config.yaml
n_layer: 13
d_model: 512
n_head: 8
n_kv_head: 2
head_dim: 64
d_mlp: 2048
vocab_size: 13329
activation: "gelu"
norm: "layernorm"
norm_place: "pre"
norm_eps: 1e-05
positions: "alibi"
qk_norm: false
attn_scale: 0.125
bias: "all"
tie_embeddings: true
parallel_block: false
init: "normal"
init_std_qkv: 0.016
init_std_o: 0.016
init_std_up: 0.016
init_std_down: 0.008
optimizer: "adamw"
lr: 0.000729
lr_mult_o: 1.49
beta1: 0.9
beta2: 0.95
lr_head: 0.00456
warmup_steps: 469
schedule: "wsd"
decay_fraction: 0.789
decay_shape: "pow"
final_lr_fraction: 0.05
batch_tokens: [32768, 65536]
seq_len: 2048
doc_mask: true
train_tokens: 651800000
steps: 13805
dataset: "wikipedia_en"
Each number is 128 + 24 x the weight over the matrix's rms, rounded and kept within 0 to 255. Layers, rows and columns count from 0. Numbers have three digits each.

# layer 5 MLP up, 2048x512, rms 0.0371, rows 262-312, columns 128-255
160121092109162140136095109107147117111117122137147131133139125168144152089108169167128100120170147122116110115150121102162118145126137107161162096116111118130137109123120138147110116195060092122121143066139143140123165155135164158146143081122133125160128131126158135130125134122184140132131124179137162123078148108118136131138144137108111138153115111124154139112109139159107092081126
154148170135145150113172143108136106151121185113131123110177143143167148136090138155119119147126107158115161195149125126089114148094163119144147099125129136073130157121142122130143150129164126107067100153140096122177110110153124108107131133138115147131144127136204128101125116143105097158123097181150139139139123127129123100101131111130135173109132139129162126114123124177082136110117
135184165101115139127088164111141109087111119173104132121105143120106130090141131132120129069132106120087038119146150156147110139122114129115145166100078136157113118120145140131147154140109124122140123156117116105143137101096162162132111156113122176112144115136127103060139143141186129125142121085135124105101126114125140107131166126175144127133094113155084064172105122144127166151130
165104111139146125141176173124118099171180084140138141088132043109109114121124163142160118117118087120116144120098139142161120112129144149087145122122151149127133098144090127144148148100111127129128132150122137114124161114133122149135117097114098126091134171174135141142093129143130091075152112087164102106087144105160159131147113140088133178132125148124134137147126137153135097134124
141112072093128088140098082104153103092155145124122138140138114139135190110127102136158124132144148163161109151168155149139129097139099123138119117128111132116135148134095132131125102115172131108100135086187100111124167135125091172176159143119138133127113099064156140123161147134153131138147152147134152160106147127118102137060142098159103159113145144119151116128138102128104096091137
132132154129131123111145100128116159154159153132111160104158147086125127100124121100120121138108103137183149173135112147159117091090123173097155121104134128082176161094138108130111144125162158087140110114103146085122114105165126128138193109090095129134107137185111104131095201133144119051173104090144116144131118131142136123125139150147165183101151154145181106115111124141109125133110
106120140093104078129085121124174069123103111104137090118114129129045183094145143123150086159145132110118140093177148104098146101101152140091133133117127125086169094138144107142115146073137137108107122125128112092127145119144125151148117102150120106151111120141117117080129116160165117101128133106106138121119119135127121130082112147144119143123121136093132146186153122132069123095168
069147123107144141153132149144101132149121132109145161088148131124103137115145109148168139084083160125167067163105178131086094150109145141183055143058127122147122116147092087133174153131132137106111136144184118130142168120123132117174128177122134148099164101123136137110137166167123128135129128136080153125076130128078132110105101162131117119182119111122111154150094112171169089098151
164120105125139107117101151113081077142138176133173102125138135109125094143114131138120105124113130114142131155114132136143120119126148162099100084137143131151166120133134105114128118122128119119113106111137144094150134148122121152142127095109082185147139135153122137088140149125154107130146113092118130116122115115127106111109121151112143118133138121124162110112107129137111143127126
118137136087158067124129137168154126186144120099148114128118123138129127087104167110137095092130144136169118149143147092117114149147148192106139127156193230096173140114161143125135142098146143113101158116148125119135119133127107110137096125174078095115106140110137118052087137181122164138158112143107142157134110132183163125115161157140107131142140107164094145142106185151129120087146
109067163133142112148149125182106151189099125147128131113146102164141136118132152175128141109099109116154089135114132165118127148085125123097129113140135114157121072050143093148156126145118132159142147121123120130111096113111124156129168168121083104117135138102098117094117133115147154096122087094148143140124124099118129108124147134157136086147132139180099126190105136090132116091130
153162114109110125097126124125146131147100089107121150109152137121097116119126110126116118163165158086148064142132129150119128145091128113128129109174082129116142087107124125079119145178159159120101115088169135177103154126070114085168134175166138125156110101093159087130109116109171154120135136166127146126117174080121140139131105146163159067095122173143105128145129109111107142078139
149128131107143118095121110096169151194126103100091154094112182098158094090138146130157113088134154155133123132143165089146118107106181160175160136138163102157155118176133153084129214154166155139127103056099157121087143154094113122123138099117094116131121117139120107112102108132118112087166122131138125135092122129075121140124154166164152173145173144123181129153140127135103109142158
153152142122099155122138155116109146131115150079134180107132073122116137162145170123151075120100158127138133162164143128171131115136125118140097120150181121136141087152176111114172122118149089117146105085170164135140152146106137142154135130150161136144110145108104096134136119141125135142144136119152146131124078134130112084153179102135161168147155127136092125127066128115091149136184
138119160135117101126147138111102137152154137149130170108115097175137137135131134112152093088142132112109148164161132119157156105145128164092109133116152115153113129130143134088161120099123127108130105131125118141129148115132131177158156123121147107115122131102122108142116113114136122114147152135123117129097140120176147097104127157142164149152124111140124099166085129100116130126130
106119129108139148130099124144110144129146116171114153101159146138151120135109176159135122140130126091113100105130121099104135121097123125130125135177135167159100142080120115124144132115113173117103126132121111136162127129113113148120117117101152114128132137149117156107136142122123081131174136138119110098093099146189121113175128152122188150105109114121108101106124151178111107132149
128089135134135119122122102104174128099134126115115117177106153171157123160123164174142124179146152132131116136140149152117120116106138125147115120122158122125135127110116125101144134103088137108141103101115087120165134133164129113142149108108097127164135125089163063147130121096150148119124137129127150137147098118148125083128132141151110102142127136165129103128157132149133148118132
140154106148107135131116153127181111134161171153107129152154166142132123098157084114120123133149148134123163174078137175184131162136164123091075111058168141110093119108098104150139152154179127128135136145190142111129202094121096126113099116088142159106129127116160143135068121178147112092182146113126115091133129077111146119128136130088158135123164182154094114170118137100101140156123
112123144147175127141109147127121137123114109131135125132136150112137159088168098149141096112146119112133143170100085144103105111118128170161131121101161144133113139132117126111131121100164102108141136168090148115113125135091131146134111131154128156149130124120138133135127165116130099104162160136125115115144156106137116111107131162095110129106137199096080099121088121137124120116117
132172142139145163133166114127130117077162161121170136123112106112119159079182115128127109110167125151150148117108112157120146124149133173172128101084152131134127158112138105098121130132136120131097098130093133114134120114099111145118109153146102113124135123134137128108106139151141170145126099120101118133166118116144120151156139126130108119146134111173080130112124086110116107099117
100149148099132148126159101122133149110107104132149136155119167139138131126114100123128109124118130127138151104141120117159149170095123104149060147127136145117108144158131142122151149129091121111108143136120118134135153151115127112129137125144171143101139155133146078100112144126129135147126129109108125127139128114146127088141111162130113133149126116151101115136121084125115134138153
156144131130140118133099115125106123126100130129139159148130150144119108148093149139146131132118116172158086142130130121135120136104159105139117097099122092140117118161184142094181170148128129134116101150143098137136131200125117154111195105152146126098159124167129158092138142148140119107141129117098125133117141124117155109082140139112116129140137101139155104137090128140103136108138
135106093112115085124119211118099095132172183100073119106174111114131109154124123091118102145153086166151170158106139165171154136144146144062115097129159135147125157132162116117131145093118121157135137137154116137173158082156105104115110161161121136125145139109166119112125132131161062135156099093167136100120097099158158129124134152134179164143183169181122142147117173107073125124147
069138161084140121082103201126137073178122163110107096105122116134152117148155094134088089154116140086112148127147150151106116150109170146139063129163137138153126104114137118056119132118085122184107123126106122143129143152172100111095119120148121138133167127142133101123160117159101129128126128177114166137132115160129139119165132167112155096142090134165150086121121152115122141091100
142090176140125126157147163151140101137115144120049118121173092140125091098169151126160117125122155140153160125139139126132146127158163133131124104099172109136124099126103133064166120140074086139136121068174134124115157107171112149118162183100177080093147106137103127158137171137138098089115129111149136094140156104087128132121088148154135153092163114080127155149136129110133135149134
105106118162086105134144137167142092117122111091087079111097102128097114115112148090152105094120143119118121121124169151129177134106174132105094144187165140171157125173152155122155170085123112113098054152115128111108104120100136103157129081123128128128155164125132124139120158119105137139117113139130154105143162144113143109138177152083133187170145127146160169169119141146116124167105
133122113096139124114112119141147114168122108103092101141125122181138088126130131144175087089125164130114107136172149116142098111105134119117127156166134142173156099139123168143121141132127131119125112077144116105143147129085141133148140118088091149141124116139102138113115134153143123107142138076130185143118094117133130134147154109152143169103117103185125085170119134140088124131131
105116114124137110126070098156133140111166142129105088165138114108129120101157149134095108144124096139201132135097106121155152131153145132127114118114127148115129153087114117113134141160145117112106116144107120118211128146166106112119110135126092131139144153123123094094138115113104106118136126137097129114106135146156141088092106156136144117120167169137063087126141105156107130094108
130140122088138083121152187123125105170132149117117125111149090143137154111125099125111096171117101118195129143106128118158175130123156126111074123081115141112124142129123117110143164106124119145127101164120154140118122125149099101145161123148087135128175133104122066134128138125125111143175112122159145143137122165112140065111123119101121183156119137107087151141142152123118154120140
116120096117146158109128126151150126116124082156093103146130121110109134094118120113160135129129101102143139141201098126136140109110143139100126108108144177098160098130105130080142108160136121179133106122124132121110132095124102172096090119113108127143149062146141122129123139126100093129137123114160135115138173130128129122160116111131149084144106128135131171126125123147122107154174
120158125132141149102101136120110084122159146084117142136129120120137116150124154179125118100110132114118158142139156141150103130105135165134129100103100116128154130121090148147112142157129130081125137132148117099122120128135158169131116084109095148155125120119154106101122156099154110136141133111165113116109107084090118111097151116157114154110103161109115133148124163137073146136100
137131153126134139117131130134147134102116121149123186119144146138146159183152122141126135142179134143136150163109127201154132127137102132140140079108114115129141143093123090118124122101160160117076130091133089149110130185133105140113117111103118139112140105136136136137185128109140109085129160176120143139143103066140107158116134116124136128112153131151123095144112131125132128081127
104108123127120135131143071149116112137126125136118123121130143095148130155137134119142115138116153123186158121117117121138144124103150146140111137135159132131137122117161158133145130155112111116125154106111138083118123132126130116123100135123136119138135144149120084149152135129143133153115111112117149128097113138165127107082134139127129097134138107127126125131150137107137098125164
168138103145103122077114120134125164130121136115098124126114143124098113151120095113125132104172114114117135101137135113132116091140118135156125144181135107142102115149152134149137166171152123116111111105162139122144163141147115111134148094159129113108127090135133126124117117121129108114115097154115146145124141145143146125113139134106142146110146139114148116129126147115101146117167
133097179106132168110127154143168125128143133134108146146108119144099167132136131125165124137173124085125147153159150138145130075108132132100084126137111162093155083137111117097144102136124103122158122130136146122106167080126102151112125088178172127122133104132151124112138133154111089147135142107174164137148131146162112107089127102131158132163094134144163131102145118100149109136134
116075124141156112111117139161141113119125158119116092135103144105125108145114148117138129109144158162124156122092146134116156180132156093098086135100137170151135153126128180093207210123131110131101144080191125124144116135116129111109156139090132153107154113062176106120113144089123152116130117104116130123115073100140163145141138153138119133124199120092084139159090136154143150120186
132161136120134106109105147142138153110143153102160127131128139133156148130181099176111112126111121150135123124119095137126146130112146118157118114087115164113135159084162110153103127164163135117137149134095099143150118138131119129114097100181114152154160108134181104128117145139105128171125137124142151134138132148151139101105112111130114138118093096099138147103139125173124121108119
150125157126133124118144131133147124127119127158129125105125133145135126105121124121159091148127111135147114146150134130156153143108159111094089098106121150100101118115105124100129166143135147155084106113118098126135162125087094142143089072110148128114145124148114117149159131162135133136135093117147113125107141134153144102120140141096143120125132118106159065181129100145110128137138
140156162090155070092126141154122131128114112107130140154113146100110063092117147156129120074100138121136082184196157137098170124118101133126101138131158142160083101154116182110106146143121101126140117144145149126126161162142067113155180100126112131104132123161124104101117126135135114140123107111127145099072192136129137077092094140111107145105103144110174137159142110138076067134120
128138122154117182147155123163155153110085158156108115108122087112142108184117155135146144161144132099165148160135167135123120093121120142152124105110143148095151097087116080096124123139124137114133181073109049158119113108158116189111143149129118145131149086129118164135171143127134107119129131166151121126083114114120110114144138133118147083142141111128112114144111125104122112110121
099106146098147069125132111110136138162124111113128123085135147168105109130157102115140129122113175136116147147108089116110159109146175129178092096164140123133136076101108122098140144135128113135130104145108131162113056129082105114144114103131140142095168088095109144128125107153158073142113110155093114124111171117108139113096097176137156117162101141167150082119140143163138095127155
165138137108145118151123139185162156074161140144126140118137116114083191140094124134123115126125139140137129185120097160092156151134130158106113116086171133177123112116165193088149149153123097177101135123101130121178116071080117145140135157110159156137128157132167110128102134107138098149163139155148137163110118136119126100121139136138153167146134097182086096114139069152143127112137
121128128137157145109111110182115108088119122114128119104129113098141157082086116130126132149102093160180114114113140173114180160136156118118149113127105167098138141111119153142132137182154143156140123120137082124155109140119081115149076079135107187113128110144118143135129142177131115145166132128112139068144130121097159102142123141167129146114124171109102138118145115126090110079107
116143077117105156133109137101137118139170144157144142148119064126120134097108119113126114117154139054116173134134129113122165145087123123104078079115095150102142098109151111112128108144100135120139127145118102106099137100151132110143112179177090132135114115113140105123150138188127106156130121129151173124126179143114165095114140113127122092131127133126141174149118124111126143145113
134110141092131129059131130158160071122151105103135121054095161114126139141157190172167078162097127122128130166128097131150130068105201129078140146105139108159145076137144142120109176179177168124068081132142092113140120110109157135127172102149126111134143155118132058095117120120159091104109127096140149150125108090140131138081126134169125116114124152133165143189133110109144121095112
166114144150140116155108092126146139117116140113063109142117144163141104110109134126120112151130141100139121123161187129149124125066144133130098152120156112111112122097133185085130112180147081122134137128127126163154107086104138157129164160121144095129155118142155081145186181118146156128115120149138128121139172130130126143110147118076101111145118127111149102139113109111140159155140
119100138093155112078131119106129118131146109153163150068105137092111153096176131148178091138126115121118128165136092138131125081119197142104135142084154096132134123120145134096135155181153139150122085094133099120125099125108143188113142121158132116137121106118138089100152115121167137123122135095154122145123136138119136124084121138164128120109137169089142164140131104099117118098135
120102081143135145105098102137158124112124097130073118121147092156088155149176133109123123168143088121153147127129150161145149153125122142093152080155145108106136111131105153099122154156131112120098118131194089132149139141178114134178120081136120163131114123119208123146116094117154114125146118140117174116129160152138139111113127123140157126106137132120139128144119146169061083124164
100150173075148118095125164135138102116163162107050102138138086090158111138187142143114117171115109120129143186143113124175132139113155139108117102121132109103171125131144110131107118142085127162110092128115089119189130096165132146131132118156135136153154178118142099074143138135171087117121098093141102124131093133134115143116102175127134114156206186176121106120108092134090137124099
119134157131139145123128161147155128141137168114102163128122099078162090157130119118129128121130130141128130145137140123140142117125127138112109125141134120138106129161167155092152208133170124114067112120124104139127107108106118105101167127132167189125163132141175144143117139116132147122146136121119103060155120102114141116121173142102135163138136131113119118143120097116126129154142
135127108162120119156108108163177133112182154175134106113167145082099167149168109158128136127177122130141108132113107114113140130127107133137131115112149141085181127104123066134134123123145112121087153108143121146101083139102119096120076084143170124101173156150130135129123120194107087164111144169142157151114134151149131135140111131181151132113133138067129102133125118156128080083115